{
  "num_attention_heads": 2,
  "intermediate_size": 512,
  "norm_place": "pre",
  "max_seq_len": 2048,
  "dataset": "wikipedia_en"
}
Each number is 500 + 50 x the weight over its row's rms, rounded and kept within 0 to 999. Layers, rows and columns count from 0. Numbers have three digits each. The size before them is the row's rms in percent of the matrix's.

# layer 8 MLP down (transposed), 512x128, rms 0.0508, rows 277-331, columns 0-127
104:448509519487533531555515464567405491431500447529443611565566536509476440458467430502532518492536452469526534528558600448490489498479483525483450452462415489576559529428507456475572517559525453453491462537424494422350521520431523478485468420487464428486481400549609500507544555541602537473584481464445483435433514526501471539476517538462504481428444570459486430643490542481535495472560
097:549530401589539610515518471519534548513410493536472453437449551543501508566460435434495434541531499555332478446599466611467547571574514404556438524503457448505437533516533502419460538467479494495532441468494477544470551494456537508543495486482521514471474522600464582450508437584452500525459524458443523540506496483521511454553507493509496457393611571478510519533574511497503601524427
104:554501508441522500553405465539440525439434431579457456589532529594513427530522512485464513483480506538537549447507522429552419480466487506418462414550453450555537512554492520414498457444455577447499580444565453549424602554544468460556414575438568517483458479519591504497544456486445469533554431466426498594547530501495499503490549567573556512432495565486458512529451529518466484631546
105:550514517456434567483401436515510548522481561459518398475518527480438536480472521437515518510498476494442426508472420471440514492426559448548462430516534525530468402397600486535474478529558547500455517421546544444577433533526435515594525496485466488544488493563572527502488507474511505450489575544481584530422384517475608552565500505466624556411539451454518542474556568415499546473577
090:486412534453605486503502620528515489471464570414493385497487472442441520562544520594564593502535513548517547484541511529455453623500488515512580533532500530535419483516496451470530424485528525544501524484447494495545479475535526457572550560484597524488573503551435470492565458430588539478567501507535478451534570412470470511535547514475507505609491425422532569557580471411468467615490
100:546428550530534552596524465502482525504519452472519459507462542441522436433455524511391501496580419449452565471550476575446470564539426484510499456507539571552492627567464526548480377520569510468526600481529544488492548483438443512480549401417435428503574384498470472590522553506433493479587505563461509509532444396506498541499534447400466489559510504474469443446509550461474481529476
106:494477451481561468540457415481520535567495479448517562470493483428549541502453573506453462512489538585521523491559434533455550442508483480490393538543565411422433476477519480517607571522509449421488560484550628474532512565460503506506482438561513480374561497482502540518567457399613457450524483573415517520420467480564535562541580466504502473484479352473483450426499459507528480487454
104:461544516473560455446503450505494512552546591445565511504522545548499474400510500488492519645497484567549515515567471410562572512472506531540562477463481543423489537554437450556542535437546444566500596479565405522469605484532531534513433540534559473425488568516547359524540547488524483444541478481523509487563556511480601475508544484460446442509407511502470525547386471597504484417544
096:475482517388526504453414569495495496460439528484542426399499511481536498486549520521463547515525506471526518565534480505508433580468519502489534486432518456510508530554490409496560521467503455505517554554468467453477476570561515445593503501541485384413542568441524470481573443461544504437492446473477513451534540556520584489529542577407459393446549404437577502417418601601385525441529
102:501435426490584552502537512495517567502454517556462530406414541592498531568494419449487563439397512499608438480560561448557404475479467467470518474526526454490543490541446563545454534420498458463458550428480554489442532570510486443549525613551529462490455511465450573411514490435450483489542562559546482367515457552518522399437469447545485453499490504541488461565443491525550570540550
091:528490496476516514558533565470482515439480575496472496515527442496488453548463590541483548568473453477418457480421468580560388504562615547458458583483531442518497540555429518391451506430527509560524469478654523520508464537461463351502489493493449537509536469386509425479532456534542603398524516477539512507579506437533446546513500445578481495478553454537543487502551471463544496428450
105:437451546537631525502548443364498559520507570533521516480425529477467552467543474467419558498519508506465469603568491528459423509544438539547439446532500547505511440498496538533468671542545506522560481473601522426488458497467521505460522479456459595509417470540495517463555411491465477543535537485497476516480526563472458543562552486473468499423582536485524502402469495610453600560428
109:586478425346513539545471438425522497491567519497425508491465552539540512509437421401475609476454479482556464485468511397498536484541470480558524536507472599481473445520462542461460534584456542493502492453544555431468565532438446515517480502482573485502508491481648582527490440513501520508542533555557510376388461475500550555534426501586536509471489521538496487570428536525498541502392
103:494532549511498532442511467457474489439526508450491461461436584506528475463623517467546451485557434485467471439499431598571484492493434502582449544528504564545476482407418564486482603494373509373475510473561492510445538517560525531468547487546479462511529460479503471519415594461452423449598471553476536532499455546488641597484479527541427469490476552526556535514586473508407518509550
095:519498514487481512493526535444435504492437446578493481465523469590449524598493513525408452407488492449420453525470529464519407481458433520483496489556543494477423554435528474505519528516553511513556534540454406568427568388481522587545551557482528419533472568437499549551520489481426469418529484522488509507481602552510446470417462433604428505470506514481473507592424563425492529531650
108:419526510473522498443484621480553426506542515563456455491483490448444489429598505506457363482491469467497422508535458445529611449481491588552499482538472536523565547420502418491564475573484501504544470597496516531555474537543459564492478448613413443448499512464514493502567482515465496415511629566558480532486533566520424532484618485491496487472544524532449523517482564424550478396464
098:445520568521420481479607499441442571503484484492464403528564451560558415464577565508511435482432525432518513518511530651456432506491432537466530474588411533482529496478475512518494398489463436428634573504494496544475534470438518483458492540549492516588476542587532541458574505508566475500470457586616511525534553500439567502452544458563505523564477589521474465528502501503585518493486
109:494507466538478458472516472526432526575451484521513522524505471459314532502549532535552578475435534451601475576497556503548407410458446553579499423447377561504514461446500555455539474452519608506525439382509522391462480508508494518432529465434547485487533509486498572554482611523596517480530508465489408482540522527467481462412437530530468498572484496484503554574504522522446473463491
102:502503538515425502450496583504540464476476402469499508469431627495478540495592447504570489576459528575494459472490523531501608445477526449457506489449503519522468491345357556488502401479540478425458509589550573471547520474461490510446436512567510562520503558527588453551492457473509390579557549506514518559571472508470529449399491484508495414434548458435487429519471543462462489479479
095:452531575528398565490561456440490462444479522545488432436451503434603633502501513496550468600532502490431499457471444490566515433535596470482540565501491522523505394515501531428472443497517574506446545508537440525553533439475599416568621573467440538430498435439544495492530468472452613439487490483460534558481491476495539468534505563538453541509538483496522508433537503520573579401494
096:484438398542456508464493606486514466429535607542410564551512494506536580443501479556393401537465428551500481428506474544468523530512532559607595507442527530370569499519467482417501493502518504542404474486526507451534475469404539512478588556509446448479504553495474510476440519490545442455468474540508504486500599562474476501502483493496641514512453403468580475455500542470437461481561
105:501503442478481481538533561540456413553488461453435503522516444536490535495442494463497434411429493562470560490478540412491443525465541451490475604461493505452464515583441488526519572476439551565494524525525600422510462445536453432452446576486499514450511394509599534481418535610531575453579500391518497533513589533477475427479462491627525438430547445498549579516480541509545555460567
104:503522510480558523550466517475534544460532488553446553593574385365497477526533594499503555417464557486412539479514530520468609537458485511473545485497450484525525465469437441520434455563516499620479552460433459610616449510435544525429437533601428499464476519500495487555486554494451450522493544543487548489521488459536492469551461412488514461515558486443469476469615501528372557466520
105:499568448468468496499517563478491549565455631561419449500464413572499459571526445526451432499498523559525447471551475550524507499486501534544485578569490451525519542495518486531438489507519554511536532418441433493597537549542442423533487633358583476500577491441454473519494507513464530458515472447517516524486472589573565517489544524426429436518528536480529398436508611424462587502513
098:487533424563506497526491477527507603601518495514567466586486454446497548448563591477521538468528529491539445433491519581511521458489514526550504551548443475533619495425495418535514576469569465516518537537577529610498584444504580523510479554512533521460431473457598498445527577537582470554507496551477454383564437419492575510549503441544457520644487494535431509485490486470518504569572
096:500561417519479533473477459599399488511576478488562475462476454672491564439507585459470534485469642417520516471619443479604425509483496529496522506578463510509500568430504531506518564520455471462449467573478436519417537557511497448562522416476551536556514502457472502494487480528511476542512482472435505450480450515640550504435461480470509497535422504455505532480535427555566500581450
100:506533510540552516565477503501452465413601544436480507451513526537468516475498502502447602554453473467417553448486555553558472536582486535566456417590546473484442627529415462516480537460472479541532454379568494513562512499472461467459567470535592561502466453414416522390463457557459595492532577431529440484442530518582473504561496514493481410565532527530469491543424560491491550488456
104:449473546472502525490539466522539540580456557453494509468449530595491482514489485520479518495564418519516514424466570541412596479529427486539513519517535490507537560570564577475590441474491593571588472505470514437483436513521512530386510511513381474472430622544443517458449530506518352501473553503523436426532595479524584518512605503577506423558512499469485543499518501591458545513452
093:552517476419550537441478539469553462533442483427590463515507547526521583508542497507432576536440620510560546479443501446509434496526536566487481519435518556484470592495550403455542504487556478517490456491576541610440537535517487477494493473507493523497572573479437476544430484541424504464433618444488465500575587484493544410608476422504464428507432428604524506543523481408551525553522
099:531472415517470423501474465462586510517556508503546514548528537439459490517337515518476547504561470614500487534556571447488491550584478445547487480533552567582525459487593486564442484539474415580448471405500489457477511439458518497459556418450546537501571441475461458561469536485458510514480449574494530483559489570544557440582489486474540501498516561404463458457498621462473513478358
099:514467565484466480489540482495535488447646434535535480466536599454514434481467570541540529482466514550438588429423392412442538618507425484493589418387493497510533541500516510402558457468505493488496564460442492496446528389458529481482506440552451476483466506491450475500438500487524521543571476388466514544548491537474421484585472512508526413463492482401559565567475469464454547482542
103:506503421529486475513578475532461538554575524572475493507463490501407512429495428526468487531521499422523468566569494394452544582575485429445541564539482468528480548508358606483484518411463517519481522524564542462416580484572467502568535488531495510491506439557458441507526525447411448541417497489481539469654516406443463557528466538539456547521483450515494514417569574557570527473493
102:509499422444456541538426498551475521472481489435463519493430561460376498490504421558600500484538548432517486506553526507519446507407427454566559469559446478396581491383541500550447553532563513469429539478526442442532542516614493464481496419540527521481496501494564541534442459566518455518532510439457488383466550459478510431527529535475454584434588522475538448391467459548586544484509
096:493496470503485510510484538513511493487545506599433436424578579398506463438518358526573513521534489512579473490472571534515537449431449465547518423445435566521531615516539469476522505487491425449566481558540483497530513534460520398496497546524460601470499458604525559510483512467514457535484472538446497509385494528466440493557465497561581478423492507437524468453464547696520486478455
093:464518538574505420480532489535504524448531460557442429460511417593446557482482556618468490526504510440463607528457488496492426493546484517475540463505546605553456479467440494514549422446502412563533517552504410526488477402559552424474533456371510511519561576498460439460583470475447562511468448493503407492527528546447428472445485465468427546564476475532465488453423536470620428487523
102:548479517506445428502557532537487480486581498399518479556457569482546469555561507522446436510381568591474495458495441601530511440503558503451358456508593488401509468399474577517530486508429519510590489486535498482491441516475544448390551481511474512532521440509499515483450463509533488583515590534453442560539487518458520511475478437484606489477529441495451538485473537525605451576621
098:490482609563525478499611376442624494477477478562459459445522434402530510485497461525490379474510511449526508452472489487503479459447540575497494601489546629500488491437537458498537415429453515480523450490586538466526496494515473495570557343487539428499553509459498593431460436477506484468503483537500530424587479601542476488522500423535532475509497451562466485504457556511542503460565
097:498509458569517530479555564496469462492505507560452439467508539504518567561460492486470467577496563513507494439438460465550434455457554588535493471487494502509527539475463518441525550589618497485553371520509493506472482528521542520549571501553512506408533541539460460557409539434540555429444522576531501541449557458403366443457434405511498471548591446388534495536472427597440446558532
092:482568583600546452450560453383545465459525472475543553592493467546405585553488511455372494450520466455516491530522532474554460532503433496548502499524482432467575456542526470489533502527605433490482501449464474422550468498508477579509456495534586467509530498456457526587523530564516469413480488413538500580466537522581455463539559544537505496563464500526395430457499412500352473483458
102:524508591520521511524491565448575390499531418499526390471498525531525530514517573496493542459470581553542537476570483498480537439455581492506510517553453465593537507570535508503540449547490503531543518522473417505525566539504458493454482504549508560564499516464568467493517511433478465584451616522614573452511480424413594498503420464543480677552493522428552555471465500627492472492466
101:502594506514465576424526521407486426530449486531489528479534543519448517511466543401453549523565557512554516562535571498550499444491501483419500561522513462615459496525496364477479588522553494558526450432466531515602556559499481612523404507497547479522435455528485488547540485476578541511437525463529559582393555428487543485466486529534401570403500573496497556543560530439466519446464
097:538533444437571522469523480455539460455557470533556455593412529476452449515591501502512580385461454517522468427519384517437496458477538515518494460562438510459490518496510450508553555521541614585569458411518502503489567435507507418492490471498535437600544510433550498419586461453591550521407503502474413491449479505474557536484484531460487504562406519507568523481529471470623576451465
093:444502536467481489571636412421527492421533532496540460559490563486555485581491503549536458551390474495471539478558431489543462454550468563557512464526587526337470512557496534498606446486545482535537471626504463442541604398579566523529423470438473514500543514470494457538538430528525555511509448465493491485491549544586517467535464560484500466464484400485490518538515495403454503474491
097:516501534489596505501552479511466539512529501429524497388574501346562546580519436545472537558465505441463525506455516459405552517403476463454555479366495522411583410492499564568489628537482518437574481493490542433594513552490477520466459538518502559456416456507470500384471474480491453459522495525534519480402455475462481494522562547460494474471551455473433515509442444464421534469478
099:489504532536486509595527548530543493507583474393610561552461505448435446407558423454528534491484430538484406501502519544495513532572518575499516567425543575490475500532431414399427496463449533576459497516443499423546438559458554469573434549386550493434437428542583477503478522518469579532529547521507558487504469548516419567463474399541505463514542489431541440488524534514495506427505
093:515477615525418579477624539426500424467445565568550489475555472523638523505540488571464491505523530494446520394502483442417450569533572476460457539474594506486459527485473452512388466478491548476464479524515436596583450412541476461518524394567493505500443531506508482564489415447410570500486455519596533548471456532512484444562450459521515466476485509523486517515421549580542508504520
094:469610562405481552411528474533521470445540482584577405554530493502474537495447440558517542542483512498407560561488520475581513591539558518526442453518473545501546434509457466466474517460429456499465554418601452457512507527435554482568494454496461496483574470463452390540467481488457538437552486514447533432452456459466487539460476513580502583594528530483523359575523594471511457431495
102:540537518479467464492611537539495521467545405503493449509521463514560500508482495548581478544539506596517525505542475511448501543556501498509458526561537491595456458420466479517548452481606528433535487496541521466536441439493369511380525538449426435506568533452463501472614548489444442430503513458589521636547469575521409510512397548471560514520490565472462425531487535480396506506418
105:551452450551518529442412603478429464505537440555558472492499553475534489574507491513554549549490567463542488519436455505495501469453537460482567552468479567524538548424526564496518539522476583524416470611527578518403406481463590512565546548477472486620473571536569615414460481560488552491585525506472515541523467508513554536473647608530503559535490549519483487542454458505477496558509
094:419486533498528554501586445482571447408536492443491563586507488413491571480497462560343561476512475505578503488489485497475411588533489534429489457543514428361491527507591535537489527549538538551471484532552586474527477470534473476464564424494515569467557557579465551535510539530568513457389502516493568526432544549524455479527578524503509412480471457563482431512548433559499455467429
099:472427491483495520482451436512537463600481610556458518479519388477510493569477560554458489487584440575347479525535417523497460417522473456564517503471558509512450455476422483572547569457471550556454513441457524479481442515473564505538546456433482408468435504496549491484509450531548566527454482510495529510496495653464510474530486511544517594540485466607523460493520625479529388559494
100:469477522575379496520512525542587440486463519616501565539518476499598502569480426474393537520504510547453523431580464554485540530483547444469436485501588482565512465455600502514482482452483468459546457550460534487551455376525504489443525447493404449564519530538440457509557534392553532536468521506440577539500497544442481457571466503525562551540471532492437428397476396485496547442572
101:514558489472512506454562605506527430482500536537482548413609531531497500409475484465374450530471556521499575548439499375473456477431468591564484453472446464539545400454533508549592517489544548579469522405524461521510453497482502503613468534498572548540381530572518473457506495428577538466459482480516478544525516474470421524539438510493472477478526493603543522503535397490588524436475
099:447562459533551490510547527500542479496549438574457556526489433376538469529469478472527556481501493478509494411505524522492503555455494475524563497554520559468500423566439505558454506492450451531470394481508493670548396574493494552506525560514525553433528629540583536472491445542546423421451550526557493496458447545569475469586509404508478449427477517513508452449583609513419503472473
092:529549461487458611516515519384609565482562541551513501511514533472504509528549539492540541568520468457521641515470431436600417447504428463464493514503494586462614506470436496485508487482478455397434472531568453474508475466544508551565444579607530520506512455472556499548588447484504453466495518505524493380460435540409585538474442506467449548512453465576463549531459477568487456514443
# layer 8 MLP up, 512x128, rms 0.0648, rows 278-331, columns 0-127
100:496451502536498457385530514488541420422487489486565526538514473471456403387511481556426599473458476429542443510441518424550494418484473442432458470539556549455477555526490426577474443444462556414502606528466454534448449516520518464377519538491471471406478525399523470472455477506445458467492569512563550491467470514476376532461545481544469480541491521456506474486448456460394400477456
106:463550405536507422497608529478416477459468501587476490456424517525526445455527494429510486539409399501551509564503537516509534583490459569439491462504418432513482560428490459437377476501467494453535484515497532526424525510459386452447534512518417495517475452497541475476489426469476603513525515465579472472437426482462466621522541517495501412526499499564509473664553503506554457564516
108:592445568529507544562517578451493560484511405459490400512491370524612447498557449402476555571482507560524509489514551417495494541501540438438477437528457516483582491549553589566481512532471509535561432492517531444507482544519495447494505571512453587490532553538542538478507441564553649450495549441444515592505518497605437478569424531469542503485575494529413505449516485529521492512466
084:496523499475392514452486522524471554509546481515533510477510456546481493514487405471503394558443500374496521500468406555550502548505536506594523454462475507537513573442492511491513486569510477475536500473451425498500554510410525539438593467552500421504472530401559432524479474451446393569437498455432494510542494476559528456534492458438402498324394549593495492391509514505460565515478
094:481493553500533529550515442489527503465463490445554502536468476495574492482411388448628478539468482524473514569444488451505565525520497410526491417379549436510522494496541592429493624553436504504472478572432506522531466575494521481509560537520581567526427472425616530492468548478522440577411565593549545468540535545458540572493410521462537489415497530487492514566481433526428443508517
106:432429387509449614505519497517404538387494502493531510526378423508479510455550509458469471558545456455522530552545535491493542491462534499495567488531454476531557456557515513540537496529530466468498498506478459473633531600550491487532459523546513520441482475455559538533469539441500598420538455491473514538526516357550600444472470499565490490520490431545524493497465480515536604326562
102:501519411458512551457445538545404518542432468464527481480500439581516534477557367547522474524555532511508568494455528538484521434508550417495553557562466450479490383403516524545461507464512475489453587530546505471458413488425475489519512514568431447512627510522573548504546498490443434466386427472391538503500429561559446492547562524510443489480532510496486483426553526487594428584453
100:441540459497471539546575479477467558493563452506533494492545483571511570403400404582526440416461468568529585582452479432642515512497519548547511470544520403469494497533460477499524398498513430406470465400552515499607564511495451456425460452543523529602504482559529501540540498485511448461501501488520470499478481466548457469467431476457484488454431548429572520621550507469436528450469
103:532470545441476451505541517491508479492541513467551439477477498552450565444535426487498441374538570467538465507458539553545504475487438436425474431553511444432399454459496480580595420479594556495502454513540550538484553525483471417530441431430371530535433515497376565535454483557471526508537650483569473536548462527493588503440507482460528532467479536454478487421425516447476556502468
091:571507571502436520511528389473501589521567464518521469460587465463529555499485381489493521463530528385529573426521555496544536588584421458501439484462473511437452522504485535517496473489512414468442503479482477424523506449461470479488443493569481518418509548510456538523546515512506506437522471503493483575584453460579415416531368415396443507472492433587466506502557547569442575420479
107:476530489471447476504505580498494527498433460518451457428408500491514462403538443494492399461443498524457453677578503532519540492448457605550534521492474404503481411417449460497523593519495481531577420448522562475532501516593577486490522487502511573576594437478481500491471488548476530618469518449447518443511543546525450476464486527522509507485640498467435513455547455584558527550482
106:538540443561515546517482460540494463471468574431586455484472409578593471453499519515465535561432439470565563621555530492419509501556457526496454488460535507601433449493504533521443443534486463487539384478615445410527552575421452570422474580507522532432520507510541502513504525561516514513504508442526581513431416586557437480588541494483554516471521404420489494509544485523534521460549
103:565505535419545553516482450574437410489515439455455455516434523527448484468469432566595478366447469529580594582543549567489558482531503538465519476484461504509514513511551551469511584466431586534542367436551486564606474479487564533413459489524499583479456462511474485420460446545446595568436513508562464473542552510434460472440476548507511470485460582467510505473566530507497534457436
094:548541473476536481494481513568478500579536517498503479535481483545421554441496530564486537523577506484570600540507435517509488416547441493520521444487427555491514457619517454471488496419468442530449487433539482474507541587550513412497465414538540473468478543614508415510523531571547547554485450484488504410445457494496526510490608601483617473540561438524487540481601364544609464462480
106:447518474476607483541477454461503464436538487572490526491498612423379391525515419471522528528483437488466459547471531393493551467517529561523581485548578566471479494464499427524540439583570500535525432558453516508547496429507520411493452555556462476455488477484462464421554463551482526483476512527536543562542575407526379448526458474544583461547576490415439451516454490527393485466522
097:517477558427527523586465455481482499528491509576599463461527463489501519502423493542454555556477485467518507419473512548442526446531518456599555531552520491470457448586388534541490465436513629496515487440492537448377513482500456483508485474458519509493450550472479502454387573493532381484541504529586585505540554459519392506599480435489488449538524486553482477425481415530472364466577
112:472520405481498442387458527514474448500484555463571496520505441513427437441461530509513484462561484427498576483503477527488523577457486627534444431466455462498511493452408571595428417526574579544477486429541536523487504509531425435538419524465413608386420510537513515513475485497471503499410501565479512548566345504513501451513471563533523479475462510482455517567464548587498470454503
107:544475589577473597576516525499509559461529471499464481528480518525510530437450429444482536492471465551412433462465506526404557429513463512637465396442469477572547491416456462536455429487537505557472569338546529456584534537505471572479510484523518551403484505465552482458547463513523567495467511473495408482485551489506398460474361503512475534464460498523564439441521547566480526476527
098:532590507510493501460519471435455515493452525533616547463407408511547429508460503501445459398517520592411458515483480599529571529551422380519489482440461571475411518496491445468507446427423484490467572580462480419475553498418543486524486498479427448486481506460447580478561460522483527516525513431490479577480440501528477580497499528439517418498450498423470519493536412491557511470354
095:458514548531530451545558515530544638494520571498460456468571435494465465506411485497579437425533517471447447590470508521494511499517536467448379578581480546565512460493530515535455423494443514486554530552542428450467504455565489477495424480497507484589580460463478615443655457482468534460508445486533511467577518543501568522458450507451508541475487521524437528566546456423587474560395
106:586473556464481449465617616487481499409536434562449392480512423476483465409581497479543402548511497553538504437401470543481486513521486546463492555515506498477499524560554561483373483556467459531472572480465452467481555466462503379528433474500500487467546473516573485493516526471555508475549448513412528511499481509429494459466505481585480569504550402480485535336465548513519459469417
100:443592453531460541456582500502477425450454556535517457487466408430483524514453469507544556551441604535420492530423513433562545448493431502495556555617529451433529416442490520545559507532499467521536440388517438511568454519525540495519464624468486490561514508511485583576499504502417510439403450491522567470564473545507530432501424366505415462505446458531509434531472506499534534469505
109:448568454538420512516542500516468492477446543635393514513505491433505548519506639472557493385453448554510590514472501547520522517661593427503504480582552480509573431477538491575487538501465499543442450547512560511480504442602518531565496516476476474596528461512479509424502506515519478461547396439503521491576551545432516524519559497508513474383473516551529456508549507468508527477403
094:459529505438386540477496567528575482549440579469518481530465492515389514502477517503514496458527431416511593489421431475440487549588494541402468435555524593550484525498517599430576545519498506571471533472514534548490502507547449428562513381508570523589521494493487519490547573455389441503492495397509593426530499573533464553542565477478443458427470481442490488496407559495479509550486
094:497534559495529515492578537502478537489516500445393531524487500410541451526475553404491415530472423596480460591394531493469532545446590449581448421471440380454516487418437447410465532474418510487552496470567496475521368511467562493518499517452402536535477385569520492552541440490507598512476508478482508553447503438434446479482489465494553518434491498530535479545553581488448530517467
099:456497525414529470543548535479505425503483534499541443537458496478483548407520527471504383450530473520449495457535528475559543497461447523452535479567553417483454565463491520498469559504541490549532541387520485530505382586471563563456564462469473568444542545584484477536466506492379527444579551440498467411556583608503499413642497564468482511541582464505545457391480482544466505510522
098:431486440431523535515656489494562520507506435443447563478547573462509409510625544513448542548540548502546433438473525492473540478540430545495426437532493576480447574544433515609507502443609566481568513545561527479544505528464542494501486499451431475505571554532432451473503522517521547551516508410491457488549448460523491531535509439529466489627437484458467535530479597406471425518554
089:553439514490466498549438584497552544380447465595464525461469501457581497488522549610516507428510499495470486471482562442468528504512517584620485529499510450492553510519536509486387504570504541474520530581564463512495429425448528483461511588572380577529497515470463466507536476527585512593446563512363528422425471570471424469512449533499577562493495581501557544511475464426496502493520
099:541452488488509453488532544455451551478555410538529513535583550437557519403490505457559521515395490469476555442525421545428518527468437480568439462508519399474571523491619497448487519519496573498558554561449445502566510589462523520497453521389490607544437527437517554574492536518570460490442409458474524550512513524486456519402477537521566450404518564435480559531479446426506572564535
103:446480426552461570451509457515506480502548514456491504489497524648402491544490520512482481443445498468519454567526567456597471483535517561419507560550472552574485499522450563576508483494419429499471534558528407539495535449567545455437471536477514497513591510472433514439567443502532516500400440535435455473423493458472613533409495469446454513499538588545493469428486483573551525345457
099:443538369540421519522585469506422609578384451444446488497555534594569445454456438488533561489627480478483546547479540410529520376511556526455494534531472547512416525486472479518496469465387417479496508539532488583471530550490487458506485490484492500580463535506508474453508466509444479377506465544463540491540582537528437488417535451479429520487520551504438490436493460478508465583444
102:568487567615491451602509572507553582476601526503548485548581520527509471509508573486554512555455589486510449472519563532480500503557598460478497477547482536555543444562536529567538441546580494511474545539520481486553474606402513432471563526534432524470482540529557594454544572518503544445577610541477495511519532503452460407483497518483459463466507572616486477558548516584517575489411
099:539479446498448572380470470521417505460441546450504444482500459545501560542455502507428545506577515417499507470480469495457499515467572459437458505561547489421354455496459540504471591487575530487526573546501441482452480513449473571495453508464403443598501493367439510462494582503437389523570556434484517521515521533507577514474523415535510532423486478466551479613467547428575473502524
096:560545594583515514477522479483509570493499496522526475538456546484607512445489462515517508557465557499459510503504422569441481491464490451520504528393525488413503594399535532515421541448507625533424509450437543481464508532585520490485481565441490482578449598461446403482490560478477527493539606454476623592451495479519494494541490419529542476519544447525453473475573485440497465654498
101:470470500459472560494543379522556486435515553503521549543550526549515383556546538535487534488519571463437421526530524483497492451555491446463569524493472484577498562476529614480441499475447503504562484594486321497577461415524460447495477496498526461535531437417443560519562517523507512386490454451537501501556505550508522449485520486529549487476504529453372517533589550491527608424407
095:519500614488393511458429498445438456462581486512570484516497567441502496538631489564572520467488423486438464492409440467610551475444479563510514532525568515499541593517511527443548474522466509521514453509553540487507494471547530511627393558506464488467440473536575465442440463445611566586482580442465515581490432524523496493546499462543521466474560539499528512505496487440421613497473
101:612513532534569488396449452401534484521465492548536491519517551445554522479546599528484518460520476459458547489511552500523524484587468454461452576553505461510588630525509422561451478498501436486533561410503523446533417558508493461581531515490481529521516501423452536497590519502492537558534480555506485397496413544454549536549510479408508472506443609585423461543500467385615527498510
092:503483479601449486471554500459499492499452561517478487394521475563580534594385496527430478550476478444493483516453528458448511388567505419507445534541484559462354483477517530579510536459521436477498449437526341561543400451545577497429505500476461483496526484493525493536538409480466535411464486601534461496412457556483486549535418482475478533498444541577501513477432539483567482532535
101:478556394501396504468620526496540479471535503404513481545608465488532567597456495427482439446483480492602498453470514485409532513454609449525486549529460488525436407434476509498553512536545522560450447463548506575495489446471464489526405405412481549547505465510583480505445554466551543603558457498490468459507497519476535503476529450523610554607563496521468441466503533521468554478569
105:601496528501465556567523490459500562524597537556486464585495484470433444538421495521585441591543561460396490478460482499668515502502477513558436468562440543521512585413510380475462533511517476491442561418562510620481493545505497463470449458587507481462452508463541447378470537483492439474485442497460485520524441483538548519503485552503444465475477448490473465550489511471423452471386
096:498509554492552538386527395514502500398530547435537482520500503508464502512419487508477528545524476376483464516454496526538487520491447547589538530480403507526479467551510440409475426539490483379601395555540462430435442576426492568477450535524537568478475466574397501503472531492464486475459587490588451527441501487485415400495494486530521453496476463474430555549599559520508468481419
097:443633565546544507493433490529458570494498421441527530539438542530519505480484434561469460497580449597504462571534526545564525528440454488557537543562509496548504473545554484543451444489541500546522546579533502485508398579502508581519536519542526586572493455486597461483609507580487541486418441519481480410405363533501543498455448476419517508481484536509418534418491476539516490440413
102:474412464536476564522546408436536502575540473406506577490528506552454471565576468452456537608475594606520478446541489532592513490555529499476477511433481603571554450470515498471464559490469488541486554463580516547532536600468435533534504561510476434550461529473577524500609514523504586512494541467500505507471500459570503585431496471522535509558419546476528418427498599437472529519616
101:502568537448420442407496466423455592512491539535446518517638500440463421513543583583582446469532574453504511448438531434519516452430534485572529448598525484464514498510436555522553543479522479446488421429553449540485500518513516446414598511516415510586518495510463456519513520456538551471515500476385600482486536411539505452542422542519470538442589475514571535437541482506535527551505
094:561495571465522580415442504492525583496553472532510499485537531533582574567531586452494529489522442441473634539415422522526502382546514495441501435523533605518445424526552484587486493515541549562435509545442444462508454585535529485467452514462550491440485499468556473540433501550564483547551517396480517528467438501518619522589502493545581504470452559491471511564499485529433607547483
097:535574468433520500496510560559517526360499505567490512529477504491529500415492494421498501414445502542526425520482446502556517526427481496504495464470456433388545502517562562440500475403446516569463578536550464446476494593517411515516411489446376573500463461456511471507555453543439466486485497536457472453503444521492451543388457492516584374441498461478547489544517522526583434628485
100:389528520481499573553498439512521526475490512444522530445462517576531560520480515461487566541519375496417415505514463437467505456507473434490518513419470603553477560473659474536516494421544466520510578540570576522513556588536486508500528564522550476535505492412559444434540469497552496549474519550528470530507446473570363590525532478516524509477515457599435455407448528506479484442595
108:514519453513529476453577452442482443508536463515524529482472570518470519476585445426420560615488534427525539493562480577512498391476449417523486509479504546378465530579563548536532546519416489513498513493465512478476480594431472479480541559613545415531482522376570434484521528429527490503497507462427570567516576563486499544439503454531572473551455384499474453418510513445506457511414
090:543472444546459497540430524481515481600540516536414476532510454540550484463440527504575456462457488426534407561529497504501523470567518461540426572502552486452377483442475497529547481531471524410561456485507362519501464436516532472358573516485434540522499519551527443465438410435545481572486502543469431404536534539451516547502466445522524580399475564508541455493506536500485460628429
098:488550567511501528523538471483454478503538479476463485538448595528579477486522498521452493444601466464466544427531518543491559525554473457523572528461480534551472573526502385435563463524532452380468583447543506578443483422540413503415451509558527470554568504535508402473560530473492455566556590442520537547399492458592433536387511479466464430532494485496511510480410418471522520428593
103:550501456518476569483519428536464429459449501436525559515486493520454558496459523488483474491417541524480435602493475508622500473620478460533539439470496408414349452513526482500479560549506424495461509544543457606573503558473519388538516478598522628470490559503437426550433556426490469509480488590476547459436510363514471530468483476524491467534431489523481488535508522540452470520505
103:402568414555510502433488503435472441422551524488494545555509531489486382549473555561450449555488501532530404488479499473519477530459479559502491522529518547477542507401501500471606469528483451552471416524601613515483496494491535498438374445455459551452476472573466399487472497502565560459418502518450553513571494499531491475467527557576493493497467406470370424519484595538450490517409
094:443449525402464514459498536471502490481465535453412506441447450539489548467401482457617456503491407487432517437472424429473517430445622503497566515584480569504436563515459566505473509425527549489503482575518541578491493418474572534510474542430427585519580574496558572587477497451447466556555565503554503487520543545510447428463485526487567503486518569520449490517510456385445547558459
094:489556516570594486488465530575475474555506519447475448529533454469581487459509495437479415430462572559481469520523528364585487474441635377440531526550520492625522492515476535498450487587522503468514536461566572485497452580458501502588547507489585549585519536488572492502432468517466532539535518529533508479566516517504509461440535435494533493495503483557407435409521450517609538466597